From a checkpoint of a small transformer trained on Wikipedia: normalized queries and keys.
Each number is 128 + 24 x the weight over its row's rms, rounded and kept within 0 to 255. Layers, rows and columns count from 0. Numbers have three digits each. The size before them is the row's rms in percent of the matrix's.

# down: layer 9 MLP down (transposed), 704x256, rms 0.131, rows 24-27, columns 0-255
# gate: layer 9 MLP gate, 704x256, rms 0.104, rows 25-28, columns 0-255
# up: layer 9 MLP up, 704x256, rms 0.107, rows 25-27, columns 0-255
down24 102:164112103152123139141137101143150098135115130067096153091115108138143136112138135121138113073092116106079131168126117111149106154126161145128120107145087145097108108133140128125168126164140105112084122131170172122123110150087078120126116124129148125108135097133166177126106116091076104112175121152145148106126113148096065134104095117142127085135160116143118141117092078101132095092146113081180117132138143116094128151136157118129102137117150110173104132115156119152155152090109160139133125112136168151125125148162116132163123133108143141146123147161089107146125129146140189152156170110124126156113146094124094142150102133115115085156104138115135159162102153095142147115107111107087104123102113139142062128131144125115109103113157155121104152132151127107141136094158126
gate25 100:127157132132114125140117089200113132141105168106115146123146182114138157113111155141132110123118127117133172122159113179102136133112122095173110166110121126117134110178148132103120128123169129139125103118136142211127169117107126150125164088119130131126127141119137174128103139150122133144166091094130118108113109125100160142124153166159122105100122149146088126102120107145100106166129148171153155147151121145116155168079152117104142135109140133136154101141122126112158135125058164117116148101123110103135128134106111114129148118119169155135076100136132116114131129087167148128143115100155123144102149135099154168151153167148150134123098110070187127155113102145188140103146126146107147122125111113152137157143083153143146145151147086129176123096108155124138172120144136
up25 100:109134109110128137147093138094119189134119082109103104134135112102129115147093090148117131110107100114110087134163141099132122129152100126145111122135096160121092126102114122118116156100139154143129134130092130135138144108119092142106119119087136119128167129192143118121103115178110176131130140167104114126121140111151130110125116132121129114140118073110156106107103122112106149131161126095137065148158107159121122118121084113120129164129187107151126150131158115107107074119176124142122107167146113106145133124109122140094175139138121141105174088137151114170124186206118159099139132167155101134149131131124085122120106133167118137090158132133130179123103142147116116123169156120128091127110150097132137135147145147103146136133183106157115075142118169161138124113083155
down25 101:105087165169156156136147122124129124125146169166120152141124137147120141079170091153125153147174108159153150160158144106171130112093148109125099118106124134062119132118101133084175125119099100108126126152153135106135120134120125118158105111170109113132121135107187087137132119144127119139137118101147124129134139141136105141145140156110114145122113114138149131090114162123097124135130143164146157117141172061097101140162133093113155126124137154115130116130136134119185129118132170093136158096106153150141095140138100091125125123113123129115127133120106153081088151152129127122104113113116133091147153140163182109119138136109135122144081185191098105137152127150091088149095133128166152139123092131160132119147129158140135139218128116161109099128138146153136112099101151
gate26 097:103117075167113145129121143138159160157109133122133142159155105120125146131126096116146124117123107142145195110146112131115121112118137149123119158117131169106124099130109146140121140124153132143126146132134101139107177162117121140127147113123120143133081168102152072116175110158172102168087145142145108094145136107117115139142129142162141091067141115140156124122138115104095108108130127143125105133126136114141129133154129116133136104145108140117111140082125129124086167157158119051119164158153112169157097065117160115084158081119093129117125118122119084182097126170134150150130181121110105134133081147133122113130114150100084112139184092124086103152088120173113109145124124113149129111177121119122131139179163115110127178122141124145132137119127112118156142097147158
up26 097:119119105134135113120125124156146150165134122096120106178120084099118089126140088146142118127134093131161145133139120103138115146114139119135130161141149173108168141137147140146156114097126109111140114111132079129149133097118155124122134084088145097135091078116150169100129146114138073145162159150124175130126130146092117153137107124121110107132121124082148115151119145142120100092130139162141164163140126155124109083135155125143161115100114104133106109128102104146101141146162130153060195118169149086111144126094123157084130115150098128100151147117121129136104112167087123157144109129134148119106093123121127129141156152133117159146140121117092146093146147139072137106117133089078107136124124173173109115172115157112172147113095135110134101128191172132166145168134135
down26 101:102080133137149112116084117133134126163130135112117101128097151136153112095114109122110118145139115098134119099148072158104112127136111175103123090144139150138083109109090109099108104149128144154109162117128141137111132121140133117097086166088139155160130169137146126075140103166121157156110145124147114099171111134145187115142154137105137100120128135175147101106146129133143128148108146131124134153162101115130127150164175133139077160094158114123149118096129103107098129148117118115115117073102143122116128134129172148095115140124139122114081129150132109139140170119160144148156099098165146099149134198157144123103158150078107157068139129150139133132117160140161131136152068108106130113145167102111164135132123115124116150124160085159140133094106086164123123109174116
gate27 093:180163126111144088147110115126164117101084151139158177106137153121158109094154085135114100086110126120133132149132151118145148121094105131081117138151110130126124148116133132142129152078107165106120133100157101130058075112122131099100109076126077124135121087125099169072112165146124094151153093108152159126154112139112123140133113184153105127171104117117157184157116146132139137114112063122120128083117123134139140118159154106139145131120113112137106101128143127151110101129116121107176106086096145125114110134100099154175133189122163155134160137087144136139110157154081124142105140140128162118115111154102144119120143116113150093133116133128163146105122146138106120122115135113146118114121101097146146147080111093099153121113124152124116142160139109116130158142104161
up27 099:087128119147112125140134128132114137156074166135123134163138136159139111112105133128133127150149148110114080112123097121173089126144134124147166117096109097142098140118151139094112117172168121147103132082120158113114175151157097139128129142118125148110119151119140107185166156135126172096131137100129115101104143114105123106147180118133089100087163113116131122089165133093113130147124172156153089135176107174148181145107092116108164125137189154129146139086139090129134146170136131162102145129142153128151133154160142113087124084108091117096151122152122144154167116120134126157132131079113123136150160130147154145119155127145107132139195111152116151103093133166105132119119108109113125100145096096094136127117185145081116159100148124133114128125101130108154119129140148
down27 094:161133157146113120137113132113142151120078118116117123141144134132096135130101118141098116179146120117137081121146151148162107106077138110097141163094117156144143087105119123180123115124084090163153150105117118152131145132131096175154127113092124115102107103169115114139133140144107095163105099101133086137155076143151166119063132104157106126071163145153117154135157138169158056131108169116115107093118107117107163111114121135136116127114095093062118110175124149099149160116142118109170089121126133111127115177114173107123134138127124135126121111175115140112160127135123150178155158145117144136132108127167124120158148123131097162117116156131105108135121144172123085169123115107108124110100131104166131082116123099121132137141142154120139130137157149158150123130149121
gate28 097:129092125100147125152111098152105082130073081081106171138116121123159111113116141179138142158168134161128105169143124137162123136124117125122113136149117133146148161084129091155145076150112091119141086126148153109142161120122147129126176142092124147099113108132149138140095129155101117145118136085125145153109097085130134129114118115107142088132070121144122119131099112155138102146141101146118136166132119133149177134150125131190122152125131113129169149107154109195136165158114151158158160107115145117131160152121142136183147122146116159115096171112183132089151123118124121104131112165106114061131141108132104125073120120125120116138141112109137126133115182142145147154162136162131116150098139098149144143142095097147139116090128147122106090136160122128158094118141096